config.yaml
num_hidden_layers: 10
hidden_size: 128
num_attention_heads: 4
num_key_value_heads: 4
head_dim: 32
intermediate_size: 512
vocab_size: 16384
hidden_act: "squared_relu"
norm: "rmsnorm"
norm_place: "pre"
norm_eps: 1e-06
positions: "rope"
rope_theta: 1020.0
rope_fraction: 0.25
qk_norm: true
attn_scale: 0.271
bias: "qkv"
tie_word_embeddings: false
parallel_block: false
extras: ["local attention windows", "gated attention", "exclusive self-attention", "short convolutions", "capped logits"]
init: "orth"
init_std_qkv: 0.123
init_std_o: 0.0274
init_std_up: 0.123
init_std_down: 0.0137
optimizer: "muon_variant"
learning_rate: 0.0118
lr_mult_o: 3.0
lr_head: 0.00881
warmup_steps: 88
schedule: "wsd"
decay_fraction: 0.621
decay_shape: "sqrt"
final_lr_fraction: 0.0
batch_tokens: [16384, 32768, 65536]
max_seq_len: 1024
doc_mask: true
train_tokens: 199700000
max_steps: 6080
dataset: "wikipedia_en"
Each number is 50 + 12 x the weight over its row's rms, rounded and kept within 0 to 99. Layers, rows and columns count from 0. The size before them is the row's rms in percent of the matrix's.

# down: layer 7 MLP down (transposed), 512x128, rms 0.128, rows 298-324, columns 0-127
# up: layer 7 MLP up, 512x128, rms 0.265, rows 299-325, columns 0-127
down298 092:63 48 62 31 46 64 59 73 60 39 36 56 50 70 41 50 53 60 45 52 45 40 63 58 57 46 59 47 39 50 63 52 42 68 56 48 75 65 47 46 64 64 36 56 70 45 36 63 62 50 59 55 43 31 45 30 60 25 58 61 52 29 36 36 55 55 69 71 61 48 48 29 62 27 59 56 35 50 48 50 62 26 51 29 31 44 69 51 60 68 57 36 59 51 22 40 59 47 57 37 53 42 47 40 58 26 32 60 63 50 54 66 44 71 47 66 46 47 52 54 59 48 58 64 46 65 62 48
up299 096:56 76 21 63 53 46 43 47 38 53 31 40 56 27 58 56 43 43 27 38 32 44 45 37 61 43 54 44 33 58 52 46 49 65 69 57 63 59 46 73 55 59 42 62 68 41 48 22 70 49 46 54 42 48 46 56 43 33 34 58 51 38 49 56 56 39 29 43 54 33 30 68 23 38 45 44 29 35 44 58 59 50 57 73 44 48 56 40 41 40 31 52 61 44 60 48 41 54 28 40 41 51 65 23 52 70 50 52 35 50 58 41 43 52 38 45 52 40 46 36 60 64 67 29 48 59 52 45
down299 104:50 31 61 36 58 43 61 50 60 30 28 55 37 36 46 31 32 52 50 64 66 55 51 38 53 58 47 59 35 44 32 60 64 62 53 25 50 56 34 35 54 43 60 58 51 45 55 62 43 59 53 39 28 52 62 17 62 61 67 47 26 70 54 38 39 65 32 48 53 75 60 35 45 47 74 35 33 61 44 62 41 53 53 57 48 43 47 50 47 43 50 37 59 52 47 46 61 56 69 38 44 42 53 68 55 53 48 36 63 49 40 59 61 56 42 70 62 63 60 65 49 47 39 68 29 22 52 42
up300 095:51 61 61 62 62 42 52 44 46 43 65 43 48 47 47 49 56 64 40 52 59 44 45 45 33 75 60 57 41 52 43 38 38 45 44 53 47 36 53 62 47 58 51 46 59 58 79 61 42 43 44 31 40 74 20 52 54 37 39 49 52 70 55 45 48 53 39 45 63 52 66 40 42 51 35 36 59 53 54 45 67 50 85 42 56 52 43 57 43 54 41 54 38 31 64 46 35 41 69 56 44 46 54 28 62 57 48 43 74 53 26 46 45 67 62 41 50 35 53 53 14 25 30 54 47 71 23 60
down300 096:58 46 37 76 58 58 36 23 45 36 45 34 67 52 43 61 43 60 40 49 54 39 59 50 47 50 48 50 51 53 35 40 39 74 58 21 58 51 64 41 44 50 27 54 59 27 59 56 58 42 37 63 60 52 51 51 62 33 43 57 44 12 38 51 33 52 45 81 45 50 60 67 34 36 53 62 39 63 48 50 52 39 77 41 47 35 59 47 47 62 38 55 56 60 56 36 58 31 31 41 49 57 51 59 68 66 55 41 54 62 47 61 55 40 65 48 53 33 37 39 38 60 51 38 67 40 32 55
up301 100:59 66 37 42 54 50 51 62 54 49 54 43 23 58 47 53 44 24 72 62 57 65 61 51 38 29 60 41 62 44 68 49 42 67 48 47 57 53 31 58 45 59 45 21 75 44 50 53 46 40 42 31 62 50 39 35 42 38 55 49 56 38 13 68 44 39 44 45 42 56 38 40 34 40 53 63 48 61 78 36 46 72 60 31 63 52 45 65 43 55 59 54 66 63 66 68 54 62 63 44 37 40 64 38 55 45 59 48 57 57 52 61 31 60 61 54 59 39 43 70 42 54 47 32 47 38 38 40
down301 100:69 50 60 53 74 44 51 39 33 51 38 38 32 29 47 57 43 51 47 48 56 44 16 47 37 41 27 50 60 62 60 31 52 75 53 23 23 28 52 46 54 55 38 73 42 48 54 44 54 56 54 74 49 63 48 54 53 44 61 70 51 65 45 33 54 58 60 45 46 40 46 66 63 47 54 47 51 31 36 57 54 42 38 53 37 49 50 62 24 51 48 53 37 39 29 46 62 45 48 63 45 75 52 52 54 51 55 59 45 60 68 55 66 68 40 50 30 51 59 56 43 50 81 52 42 69 45 40
up302 104:51 86 55 67 42 45 67 42 64 43 53 67 57 62 35 47 57 44 44 69 52 50 59 56 50 68 44 66 48 27 42 65 49 49 37 34 38 40 49 54 46 61 56 48 54 34 56 36 53 46 44 58 28 37 59 61 29 41 61 34 45 47 47 51 44 35 57 52 59 66 34 78 37 56 68 30 60 48 43 36 44 42 53 69 52 65 38 58 37 72 52 49 46 60 48 51 58 55 40 62 40 77 47 37 50 59 85 45 64 48 53 77 50 49 46 42 64 49 59 68 45 32 35 49 41 41 33 57
down302 108:53 50 50 40 61 29 46 54 38 62 39 68 62 63 65 32 42 33 28 72 81 42 49 50 49 62 39 33 46 48 59 41 58 42 45 74 34 40 38 38 52 56 37 72 37 45 51 40 66 55 38 42 52 50 43 41 70 30 67 40 54 55 60 41 59 49 51 56 37 55 45 24 29 49 44 59 71 55 46 51 60 34 36 59 50 37 40 59 34 44 61 39 55 47 66 49 48 59 37 49 52 63 59 50 53 56 31 62 58 53 51 38 71 53 18 68 60 59 52 40 69 38 46 43 44 43 45 24
up303 098:42 48 29 47 75 55 43 46 50 47 78 78 30 52 47 51 45 58 52 51 39 45 52 67 44 53 52 54 58 54 32 47 33 54 61 57 57 34 56 51 32 49 42 43 37 69 38 54 84 54 49 54 72 49 46 61 38 70 65 53 72 49 69 69 28 35 47 55 32 57 40 44 68 43 52 49 44 47 65 46 39 67 77 25 39 52 56 66 60 63 43 45 39 57 56 68 43 39 41 70 46 60 55 52 55 59 62 65 29 55 55 39 52 54 37 37 50 60 33 39 35 68 41 55 44 51 54 45
down303 098:42 70 54 51 47 54 51 41 47 48 53 49 59 44 39 63 23 49 46 60 33 44 62 44 38 58 60 60 50 65 58 63 54 34 40 51 69 27 38 47 51 65 50 47 62 48 66 27 36 51 80 63 35 53 50 46 65 58 49 68 74 34 73 43 63 43 71 62 54 27 44 41 39 33 77 41 39 50 54 44 51 33 48 39 53 47 47 52 73 50 47 43 45 26 49 38 47 60 39 48 49 43 61 42 37 54 49 56 42 62 38 48 41 56 51 37 24 51 52 46 72 33 59 46 35 14 45 53
up304 108:70 53 59 60 48 73 51 51 50 63 22 50 46 48 68 60 43 32 57 35 40 59 58 46 37 58 41 49 51 54 62 53 39 62 51 58 61 48 67 64 60 62 71 37 26 39 29 56 54 41 48 68 60 32 73 47 45 43 41 54 38 30 77 56 35 63 45 39 48 64 65 55 52 50 36 36 63 54 47 51 28 56 54 58 49 62 53 58 42 59 18 53 54 68 42 61 66 75 42 42 36 46 42 63 46 42 56 31 41 32 48 53 47 66 34 47 58 54 50 48 42 71 56 42 69 63 50 28
down304 107:51 50 59 38 54 49 48 39 52 66 49 53 63 45 33 66 39 50 27 29 45 49 61 34 45 46 45 54 56 45 31 44 55 82 65 47 34 46 48 64 68 67 70 59 73 58 62 41 57 58 48 56 50 40 42 40 64 32 66 33 52 35 59 51 64 42 48 54 56 51 54 42 45 76 52 54 55 51 63 50 69 74 83 61 55 44 49 65 27 36 72 52 57 50 49 48 45 41 57 35 34 63 47 56 68 55 33 57 42 67 53 37 64 65 58 68 63 52 56 36 62 56 43 56 38 31 30 37
up305 095:38 80 52 81 57 67 46 41 57 50 38 65 58 35 61 34 34 41 44 50 46 53 49 39 42 22 50 42 67 58 71 47 57 48 46 64 31 30 58 56 48 62 57 58 69 43 36 42 51 47 47 50 46 63 62 45 45 45 51 58 47 50 36 52 34 32 50 39 66 47 57 51 63 81 48 48 57 65 60 61 54 46 44 42 71 42 42 40 53 44 42 36 50 42 31 30 35 67 73 57 47 60 64 43 56 45 79 48 55 54 59 69 60 40 49 48 80 39 57 78 42 60 47 43 51 57 51 40
down305 085:28 46 32 59 53 55 38 51 54 66 44 32 62 49 44 46 55 57 59 37 56 75 45 46 36 32 20 39 52 54 55 53 54 54 71 60 30 50 55 70 43 46 35 63 55 51 54 43 30 25 52 43 48 56 40 59 65 47 52 59 58 74 50 49 43 64 63 43 70 56 62 35 47 36 63 67 53 33 46 81 52 50 49 61 57 39 40 35 64 39 61 46 54 42 29 56 49 60 64 57 59 56 36 35 48 54 52 54 49 39 64 56 17 52 40 57 69 76 63 51 44 49 27 54 49 35 41 63
up306 089:47 58 18 45 60 25 66 53 64 55 48 61 59 48 58 46 58 29 44 34 31 37 61 58 56 67 40 54 34 55 61 60 60 25 45 44 56 48 48 60 51 46 42 50 53 62 59 26 39 57 70 44 42 49 59 39 50 57 57 41 56 34 67 55 63 45 54 63 41 60 82 54 46 45 57 65 51 53 80 44 48 33 27 80 51 41 64 35 37 38 74 42 38 38 38 53 52 43 59 42 35 48 41 45 34 49 50 59 46 62 34 53 57 56 46 60 31 45 54 52 64 47 29 58 36 40 38 30
down306 097:73 57 43 55 37 79 56 43 44 39 68 67 57 48 51 42 57 35 58 44 51 58 50 64 55 44 51 53 78 52 36 56 32 76 48 35 53 65 51 49 63 40 60 53 61 67 61 64 74 53 55 61 47 51 30 46 49 71 43 69 63 39 55 84 46 40 55 46 45 67 50 45 49 70 35 67 45 59 50 41 60 67 55 46 51 64 40 71 52 52 57 36 65 46 38 53 36 47 55 61 54 56 49 54 42 16 48 61 39 68 24 63 40 30 46 57 33 39 58 36 42 43 60 45 61 54 52 56
up307 107:62 47 59 54 34 56 39 57 55 58 35 47 22 41 37 57 41 43 48 55 55 40 48 37 41 69 37 52 67 58 62 40 80 50 70 37 53 51 33 59 47 55 56 64 44 54 51 55 71 44 71 69 53 45 66 40 49 27 41 50 41 55 60 33 53 46 48 68 38 60 75 51 64 34 59 43 52 58 64 46 38 55 53 68 50 69 44 30 21 26 47 42 60 51 48 23 52 66 45 76 74 47 51 50 29 49 55 45 31 73 59 47 55 37 46 47 48 46 55 41 43 39 63 58 63 44 43 51
down307 102:58 46 48 46 52 65 59 41 39 56 30 51 59 64 48 74 40 47 56 42 72 44 49 68 30 35 32 47 61 36 47 50 50 60 55 43 40 42 43 38 56 36 29 43 47 44 55 60 62 48 48 46 37 33 47 52 30 56 44 25 25 53 52 63 51 62 75 43 68 42 48 40 57 32 41 50 42 63 48 75 44 37 32 51 50 61 66 43 46 66 69 37 60 38 15 51 56 26 50 43 55 70 48 72 36 64 33 43 68 59 60 62 55 41 54 43 54 48 62 51 40 58 57 66 32 59 53 66
up308 096:75 59 44 33 26 55 38 58 48 65 62 43 37 40 45 55 54 70 43 42 57 33 58 53 72 46 48 75 34 53 36 66 30 61 42 36 47 55 70 36 34 48 66 19 39 50 47 59 63 43 38 52 50 49 47 52 52 53 34 65 61 43 53 54 80 35 45 43 45 51 45 29 57 59 47 36 48 42 46 55 75 35 63 37 47 63 45 22 54 34 48 36 41 26 56 50 63 50 65 46 47 33 57 41 60 39 56 49 50 54 60 56 40 38 48 32 35 54 52 35 37 33 58 57 53 70 43 61
down308 094:53 58 47 54 47 40 47 67 34 50 40 62 54 60 56 43 38 36 74 39 51 51 34 56 37 75 64 59 45 58 67 47 62 55 72 70 18 60 63 53 59 32 50 66 76 54 49 48 52 60 34 29 46 41 47 36 47 54 51 37 49 63 39 33 47 60 33 62 55 43 43 68 52 60 26 38 53 59 27 44 71 58 81 51 48 61 59 35 59 38 48 65 48 60 27 43 32 45 60 46 63 61 61 45 46 43 44 58 49 64 54 51 28 54 59 44 57 56 56 43 53 35 66 47 32 28 44 53
up309 089:31 63 57 66 21 41 39 56 28 57 52 39 64 60 64 55 56 51 66 61 42 73 58 58 32 37 34 52 48 61 37 48 34 38 47 45 46 33 26 60 54 68 41 64 72 44 39 44 60 48 46 24 47 44 30 50 38 43 40 60 57 58 65 58 55 45 68 75 45 45 42 58 56 49 58 49 69 52 43 59 48 66 52 52 53 48 61 35 41 60 46 65 70 37 36 44 39 17 39 51 53 40 41 48 66 36 37 41 52 69 51 44 47 41 63 62 56 33 45 65 20 51 47 61 45 40 47 43
down309 091:49 51 37 43 48 58 76 66 54 46 27 65 24 49 61 43 49 60 48 50 41 53 42 29 64 57 39 48 48 63 55 58 64 81 43 71 34 49 49 72 46 49 59 41 64 60 53 47 50 71 55 63 48 64 64 57 37 64 61 36 48 57 37 51 44 27 41 78 44 43 63 51 20 46 51 57 37 38 36 60 35 41 53 43 69 65 31 61 67 35 48 42 36 43 33 71 48 46 61 51 56 68 50 56 49 47 42 49 53 58 41 55 59 54 24 36 74 58 62 60 56 51 49 47 39 43 36 50
up310 103:38 59 54 60 52 61 34 44 55 39 64 64 46 56 53 51 73 34 53 22 58 58 45 44 31 44 37 63 52 34 39 62 47 41 65 38 62 38 63 30 65 67 39 54 50 50 58 70 63 30 51 55 50 44 62 34 56 63 67 31 31 47 28 38 44 50 55 41 47 36 60 44 26 50 73 46 40 54 34 50 66 50 38 31 53 34 47 46 34 54 38 63 45 26 52 70 58 36 40 50 75 43 56 59 66 59 67 59 44 52 45 40 46 36 36 35 61 41 47 53 35 50 50 23 55 34 50 60
down310 106:66 38 46 37 41 48 49 53 48 53 54 58 46 42 47 84 40 37 52 71 49 43 35 42 76 46 47 75 23 38 60 44 47 65 60 68 50 47 56 53 35 30 52 50 38 35 63 28 52 48 59 64 63 62 32 81 51 51 46 66 46 45 53 47 42 55 64 57 44 62 28 59 44 40 47 50 61 68 44 47 33 63 32 42 40 51 61 51 61 73 55 62 37 41 34 57 52 47 44 33 61 47 68 58 54 38 54 62 25 64 35 66 63 56 64 51 65 54 43 43 61 38 52 45 45 39 33 65
up311 100:71 57 42 45 40 63 69 41 47 59 48 60 74 75 41 56 53 55 30 45 41 50 52 55 44 60 33 48 56 42 79 81 47 48 63 45 54 57 47 61 47 52 53 44 76 58 56 38 61 57 58 40 51 42 66 61 49 46 63 50 47 55 35 56 51 34 67 48 57 40 52 38 36 76 65 47 64 47 37 60 50 33 54 55 33 50 44 44 38 42 36 43 37 45 51 43 50 56 53 54 55 47 55 51 50 55 53 35 54 82 39 50 21 25 76 62 63 38 55 34 67 29 61 46 69 33 38 62
down311 103:66 59 68 46 52 48 42 40 29 40 51 53 45 62 45 54 36 29 65 49 57 53 41 44 38 61 41 65 53 47 54 60 47 70 39 63 60 48 58 42 46 58 69 41 46 44 34 29 39 42 28 41 59 74 36 74 62 44 46 57 41 36 53 63 45 43 78 72 48 28 48 74 48 50 40 48 55 38 39 45 44 46 43 47 50 73 56 44 39 38 62 48 57 46 54 41 66 27 54 56 28 49 43 66 65 60 46 58 39 52 50 39 56 61 57 61 64 38 35 56 51 07 58 34 43 35 40 40
up312 091:58 47 35 49 56 62 26 26 64 49 65 31 56 39 49 62 48 46 71 48 42 64 32 51 41 57 46 63 44 26 43 53 47 36 61 40 52 52 41 36 74 63 70 54 69 53 54 66 50 56 64 34 38 41 47 47 35 63 54 58 33 34 25 64 52 51 37 27 69 38 55 52 59 60 68 55 53 72 54 63 60 47 23 49 70 74 61 30 59 46 45 35 67 49 46 52 40 42 45 51 36 50 43 51 48 62 55 48 43 63 55 62 51 60 22 55 43 44 53 68 59 53 57 35 52 56 41 31
down312 089:35 44 49 50 43 42 51 39 43 32 25 45 39 73 40 53 57 58 57 63 61 55 47 50 56 49 59 50 31 77 50 74 55 31 49 53 69 51 72 67 40 42 38 41 39 63 53 42 37 53 55 59 53 39 40 65 45 40 62 58 32 49 51 56 44 48 75 51 47 56 16 67 48 50 57 45 72 41 47 29 49 58 62 45 58 45 51 74 66 60 20 44 49 41 35 41 47 49 55 40 71 64 61 43 44 62 64 24 33 46 56 47 53 45 53 29 54 30 65 58 35 58 50 63 42 40 63 49
up313 091:55 17 44 43 55 58 68 52 58 43 63 37 60 34 58 46 25 56 47 30 42 41 52 69 53 61 73 60 44 58 57 55 59 49 51 48 56 34 37 46 46 60 63 49 77 57 59 53 50 28 49 51 45 57 65 39 66 47 86 48 42 44 55 43 61 46 47 32 37 42 53 36 59 54 23 39 44 40 62 49 34 74 47 45 42 41 51 57 79 53 38 29 31 66 50 69 50 63 59 58 56 40 59 23 75 62 42 41 43 44 56 38 45 45 55 46 62 52 54 37 55 46 39 39 51 65 47 37
down313 100:43 70 46 64 45 36 39 50 35 50 32 59 47 40 30 40 51 49 60 63 61 48 59 33 40 59 10 48 63 71 47 34 62 39 55 35 43 39 52 48 56 46 40 53 40 47 44 52 27 40 42 53 50 40 28 50 37 54 36 63 57 26 56 61 37 39 51 53 50 46 63 40 34 40 69 52 71 43 61 56 84 25 46 61 54 73 36 47 40 46 47 52 46 37 68 54 41 39 40 39 28 50 36 74 42 40 61 59 44 57 37 68 62 47 50 69 49 45 40 58 46 44 58 39 33 56 52 52
up314 098:56 46 53 60 44 65 52 43 49 52 58 45 56 55 35 35 27 56 12 47 48 25 43 41 54 38 66 51 77 39 87 39 42 50 50 45 53 63 43 64 26 39 72 47 50 63 47 65 44 37 49 52 57 47 38 50 38 50 39 43 54 37 63 58 56 41 37 39 48 69 35 53 57 64 54 27 64 55 47 49 50 37 51 48 45 47 69 56 50 65 55 60 49 31 43 63 65 55 64 73 49 52 31 58 55 50 38 57 39 51 40 44 51 19 61 34 57 63 46 62 33 42 61 64 75 51 37 44
down314 096:74 65 45 41 70 54 65 45 53 60 62 38 52 58 51 53 49 52 18 38 51 46 39 62 29 74 66 54 43 64 42 54 53 36 51 41 65 51 40 62 30 69 44 44 55 28 52 52 30 43 43 28 57 51 48 59 24 48 50 47 47 24 46 40 39 63 49 61 66 64 54 63 59 67 45 48 43 58 46 45 57 47 54 31 40 70 26 39 66 52 79 77 49 18 32 56 46 51 58 52 56 49 48 50 51 52 47 69 61 65 42 46 56 58 49 30 45 42 40 53 48 29 59 54 56 50 55 50
up315 101:28 48 45 51 31 63 38 44 57 67 38 29 59 67 43 34 74 63 21 50 80 51 52 35 47 46 36 56 32 48 28 71 47 44 49 51 46 46 57 58 69 56 29 36 29 39 61 66 69 45 50 52 53 53 33 56 69 58 62 53 33 44 51 41 51 29 53 55 56 21 47 41 43 48 44 20 48 47 40 56 34 57 55 58 36 49 69 36 47 52 65 42 48 38 56 69 45 53 51 47 47 42 38 54 54 58 31 63 36 53 65 53 62 36 49 44 52 39 37 41 54 44 56 37 41 26 45 50
down315 090:71 45 64 60 43 60 53 51 39 32 44 45 64 33 43 58 59 47 42 58 53 53 44 79 47 42 47 49 55 53 74 52 44 61 65 48 26 62 31 62 53 59 81 70 57 50 51 55 43 42 49 32 50 34 43 39 30 52 77 47 55 49 29 35 40 56 53 51 72 50 49 36 32 43 50 46 26 49 49 62 56 42 52 60 57 53 41 53 39 59 56 47 53 48 32 68 42 66 55 79 50 50 48 42 49 35 65 41 65 36 40 23 44 50 50 34 40 52 53 31 48 40 30 43 43 75 67 66
up316 101:68 57 52 47 31 53 44 56 61 44 67 66 61 66 38 44 43 54 38 45 73 47 42 61 71 46 40 61 44 37 44 54 52 53 24 78 44 53 40 52 38 45 41 41 29 61 73 43 74 58 62 48 76 47 51 60 47 66 61 61 37 53 29 57 63 62 23 49 60 70 47 55 63 44 53 52 42 47 39 31 44 60 59 47 68 44 64 40 60 68 21 34 50 57 52 48 52 58 36 39 43 50 34 47 61 51 35 45 63 57 72 52 46 50 43 59 54 39 62 40 25 49 38 49 69 59 67 58
down316 101:58 58 56 54 73 54 39 42 36 53 51 69 42 76 44 59 54 52 60 60 30 37 52 47 53 73 64 29 46 40 39 42 54 56 48 55 48 39 58 49 39 24 38 36 43 52 55 39 53 27 54 37 34 61 66 53 41 75 32 35 53 59 69 54 56 57 51 42 64 42 44 59 33 53 42 61 47 55 57 64 50 35 55 54 43 62 19 53 52 49 51 54 62 65 19 28 51 57 49 21 67 53 54 46 38 55 52 53 27 74 43 53 21 54 65 64 43 48 51 35 49 46 42 42 43 40 51 56
up317 103:59 51 33 52 39 61 89 61 53 38 58 57 51 33 46 59 59 43 39 52 38 50 46 53 40 68 50 58 40 66 52 42 52 35 46 50 54 39 36 52 54 59 40 49 40 51 33 23 49 48 63 56 51 29 57 68 53 71 28 68 39 67 42 38 53 37 65 32 60 63 31 65 43 65 43 46 42 62 46 28 47 71 47 53 59 54 43 39 48 26 50 59 58 41 51 50 43 52 45 51 57 50 59 29 90 45 64 40 61 61 35 63 51 25 50 47 30 67 53 53 59 58 52 67 67 55 50 41
down317 101:66 54 75 27 64 48 44 45 46 59 49 58 43 57 43 64 40 38 54 47 35 39 46 45 57 51 60 24 63 60 70 39 46 36 60 47 57 47 25 62 34 41 52 76 51 41 48 45 63 62 54 58 45 32 48 40 65 59 49 69 46 46 59 30 54 59 47 49 34 62 51 66 45 46 43 53 53 21 40 47 58 35 52 67 48 47 71 59 62 60 33 45 44 52 56 72 16 63 52 36 42 48 61 54 44 49 56 66 68 52 63 29 30 60 52 51 47 65 54 67 56 52 60 44 65 17 60 55
up318 097:51 57 43 45 62 49 34 37 67 28 67 59 60 61 46 38 42 63 36 57 41 67 63 35 39 64 33 38 47 65 47 41 47 20 31 63 38 35 37 51 49 55 42 38 49 48 59 47 33 60 54 42 51 28 42 68 51 32 62 61 69 71 39 63 60 65 39 38 54 59 22 60 59 57 66 60 42 57 55 42 51 46 50 56 65 44 38 50 55 57 41 60 47 46 34 64 52 68 53 48 42 54 62 53 33 49 47 58 62 43 39 35 46 44 36 47 69 28 31 73 45 51 28 61 71 49 37 68
down318 100:43 59 48 52 73 78 58 61 59 49 50 54 51 39 41 56 19 49 27 31 44 45 55 56 46 52 50 41 44 60 56 60 31 62 68 36 59 61 58 53 49 44 43 40 55 48 49 35 31 53 38 41 37 50 60 55 48 37 61 43 56 44 65 65 61 56 55 48 66 63 54 39 34 55 59 22 53 48 50 46 65 37 65 76 75 59 44 61 55 54 58 33 56 55 43 51 75 50 62 60 57 49 30 67 37 68 82 60 24 48 56 53 73 35 47 75 41 55 46 55 52 45 52 47 31 64 53 43
up319 099:36 43 47 61 31 56 75 47 35 33 53 52 47 51 73 52 62 47 64 50 39 35 76 38 43 75 51 36 54 48 38 49 59 36 51 33 42 47 67 53 63 51 58 40 33 55 54 43 44 46 43 52 77 45 57 58 49 48 60 26 59 43 64 50 44 59 62 41 42 47 64 47 65 52 42 51 33 63 52 46 53 47 58 48 71 31 47 40 74 41 21 30 57 43 46 60 52 65 68 46 47 41 41 38 48 39 60 24 49 66 43 28 79 57 35 48 39 42 52 69 42 72 44 56 38 43 43 35
down319 098:61 59 45 69 43 60 42 51 56 48 64 57 47 44 68 49 53 65 55 71 55 48 40 54 55 34 44 54 51 59 48 52 51 61 48 64 46 35 44 53 39 36 64 57 56 43 49 65 62 59 62 32 49 25 61 52 47 42 60 71 43 39 42 64 37 49 44 63 38 51 59 39 10 37 50 32 50 84 53 65 38 31 73 51 41 47 32 46 37 24 39 48 52 40 63 54 45 36 42 58 38 53 44 68 62 67 53 46 49 38 27 54 61 41 71 61 48 50 41 38 27 69 67 51 44 59 33 65
up320 094:46 66 39 47 48 45 34 61 67 56 51 69 30 30 50 67 48 47 52 75 79 30 57 35 41 46 32 49 57 59 49 55 30 67 50 72 47 59 47 53 53 55 46 50 33 47 51 66 51 59 46 47 38 49 41 49 61 46 54 45 50 71 47 61 53 38 63 52 39 55 72 55 59 62 73 55 42 71 65 55 58 64 59 62 35 44 63 30 32 31 51 38 70 59 70 29 67 38 48 53 59 43 20 62 36 37 34 46 49 46 51 23 72 53 57 50 36 56 60 51 44 45 50 55 64 51 53 49
down320 100:39 49 37 48 46 54 72 41 37 57 37 60 61 40 53 55 91 53 44 51 08 49 38 32 44 33 44 60 41 42 45 64 44 37 62 59 39 45 52 60 47 49 38 62 65 51 41 31 48 60 52 37 54 57 53 50 48 66 49 52 64 28 35 73 31 48 29 35 45 47 44 67 22 68 51 43 36 46 45 49 62 67 45 65 42 38 55 52 49 53 41 67 37 44 51 68 38 46 57 50 52 45 47 44 44 51 54 66 60 50 70 35 45 66 60 44 42 65 43 78 47 49 53 31 28 36 42 46
up321 094:31 46 65 51 59 33 62 83 67 44 42 66 73 63 57 58 47 53 57 17 54 57 73 51 45 52 37 55 53 74 56 45 30 59 41 54 50 57 64 54 63 65 33 65 43 73 36 39 52 33 40 52 50 43 46 63 56 51 55 47 46 36 42 66 30 34 58 57 40 37 44 40 44 51 32 47 58 44 41 42 53 41 53 58 41 59 32 46 34 45 56 51 55 47 54 46 61 54 38 56 30 56 58 47 48 42 41 71 62 57 52 70 74 52 55 60 69 14 35 29 49 65 42 47 42 49 49 56
down321 104:36 53 49 75 50 31 67 44 41 58 58 52 45 54 83 58 62 56 49 42 44 47 35 47 53 67 33 37 56 45 53 35 73 87 61 45 47 55 49 53 49 67 72 57 52 50 54 41 47 46 48 49 57 43 41 42 48 60 69 48 44 69 46 47 67 57 60 32 74 56 47 65 75 53 54 31 48 44 51 49 67 53 49 46 50 58 70 49 14 56 30 56 49 48 57 37 53 45 52 50 47 46 56 49 51 63 65 35 40 44 68 51 54 41 25 28 54 60 58 54 58 75 62 29 58 39 38 55
up322 092:48 44 47 73 48 48 29 57 40 73 34 51 46 50 55 56 14 67 54 54 45 65 22 57 29 52 47 42 43 43 63 35 51 43 71 55 56 44 52 53 34 59 71 52 66 52 50 30 71 56 34 59 41 54 35 70 32 62 27 42 49 59 48 34 44 56 45 64 41 62 68 62 47 55 60 45 49 43 47 53 59 45 46 66 51 48 54 49 33 69 54 68 47 34 39 66 37 49 49 56 64 52 39 63 45 60 51 57 33 65 43 57 39 47 45 45 59 54 50 44 61 77 73 51 42 46 64 19
down322 101:41 36 42 46 50 43 78 44 45 22 50 73 54 54 41 64 51 48 39 62 63 60 51 45 63 30 41 67 56 65 46 74 55 82 44 38 43 47 33 42 73 41 45 57 41 55 70 55 40 33 48 66 52 22 59 50 60 52 57 37 68 32 43 49 66 42 64 15 61 61 46 59 42 56 53 52 64 58 51 54 57 40 44 70 44 41 54 51 35 40 34 60 63 44 45 33 41 42 49 41 40 33 37 45 45 40 54 56 62 52 53 27 68 47 47 46 61 52 34 49 53 34 38 51 56 39 50 72
up323 098:52 37 33 57 44 51 61 54 62 49 45 23 44 61 69 34 46 42 38 48 41 64 42 44 37 51 56 58 59 40 41 60 37 42 62 27 42 50 53 36 58 35 45 70 37 36 46 62 38 45 66 25 57 51 38 53 61 54 55 43 50 68 54 30 36 39 17 37 62 27 57 39 48 57 59 30 56 49 60 28 68 54 43 55 45 68 50 37 57 50 32 58 62 50 38 41 59 46 39 49 45 77 39 45 59 33 41 56 48 42 45 45 65 39 67 36 46 55 69 69 53 42 43 65 75 59 32 34
down323 091:45 53 56 47 58 53 47 18 26 49 39 44 55 65 44 47 63 41 58 53 45 36 48 36 43 54 51 50 58 43 38 49 63 41 36 51 49 57 54 60 55 45 53 30 33 44 42 48 43 44 41 54 30 49 49 32 49 48 29 28 57 47 76 36 76 33 58 60 41 66 32 79 79 41 37 61 77 38 54 51 70 51 60 53 40 56 55 64 46 42 53 47 27 43 19 45 48 54 48 54 44 57 64 43 68 41 42 53 46 10 50 42 53 62 53 64 47 60 44 45 71 41 63 48 52 48 52 51
up324 101:26 58 58 47 64 45 40 36 52 76 48 54 25 60 64 49 50 60 71 67 51 31 66 37 74 34 37 43 45 44 68 57 42 56 45 36 63 58 58 51 31 42 60 49 57 61 44 46 44 51 77 44 45 44 49 24 51 46 65 51 35 58 30 47 54 71 37 52 65 60 52 44 67 38 54 56 61 62 48 42 54 52 55 43 74 38 59 29 48 43 54 38 52 54 57 44 45 54 60 47 32 35 68 62 38 29 76 46 56 39 80 56 59 66 65 60 57 59 57 56 49 53 70 55 62 44 58 44
down324 103:61 49 59 45 38 61 52 59 48 35 55 52 45 48 23 52 46 42 55 59 64 39 49 40 54 49 72 53 44 57 47 56 49 89 49 53 62 51 55 45 46 65 50 51 49 45 60 63 59 51 33 62 61 66 53 36 47 52 57 29 37 71 73 42 26 40 35 45 53 26 42 42 44 29 56 51 33 45 47 64 44 52 55 64 40 33 51 26 30 56 36 66 41 63 44 31 47 53 45 61 51 67 28 39 63 57 61 27 48 38 75 46 34 56 56 62 52 51 37 75 36 34 52 39 59 73 46 49
up325 111:59 55 40 72 41 52 54 37 45 41 49 55 38 25 63 67 49 31 60 46 35 60 45 70 44 52 41 48 72 49 61 32 50 36 50 42 47 59 56 48 60 63 52 65 49 53 47 35 41 49 45 50 57 37 37 63 57 30 76 45 47 50 31 35 42 44 68 21 43 68 45 56 28 63 52 30 47 42 65 52 34 15 55 52 41 45 30 45 48 40 53 74 34 63 41 64 53 42 25 48 38 45 59 54 54 27 68 41 43 39 34 63 49 51 52 71 57 51 46 48 57 54 42 41 43 72 52 43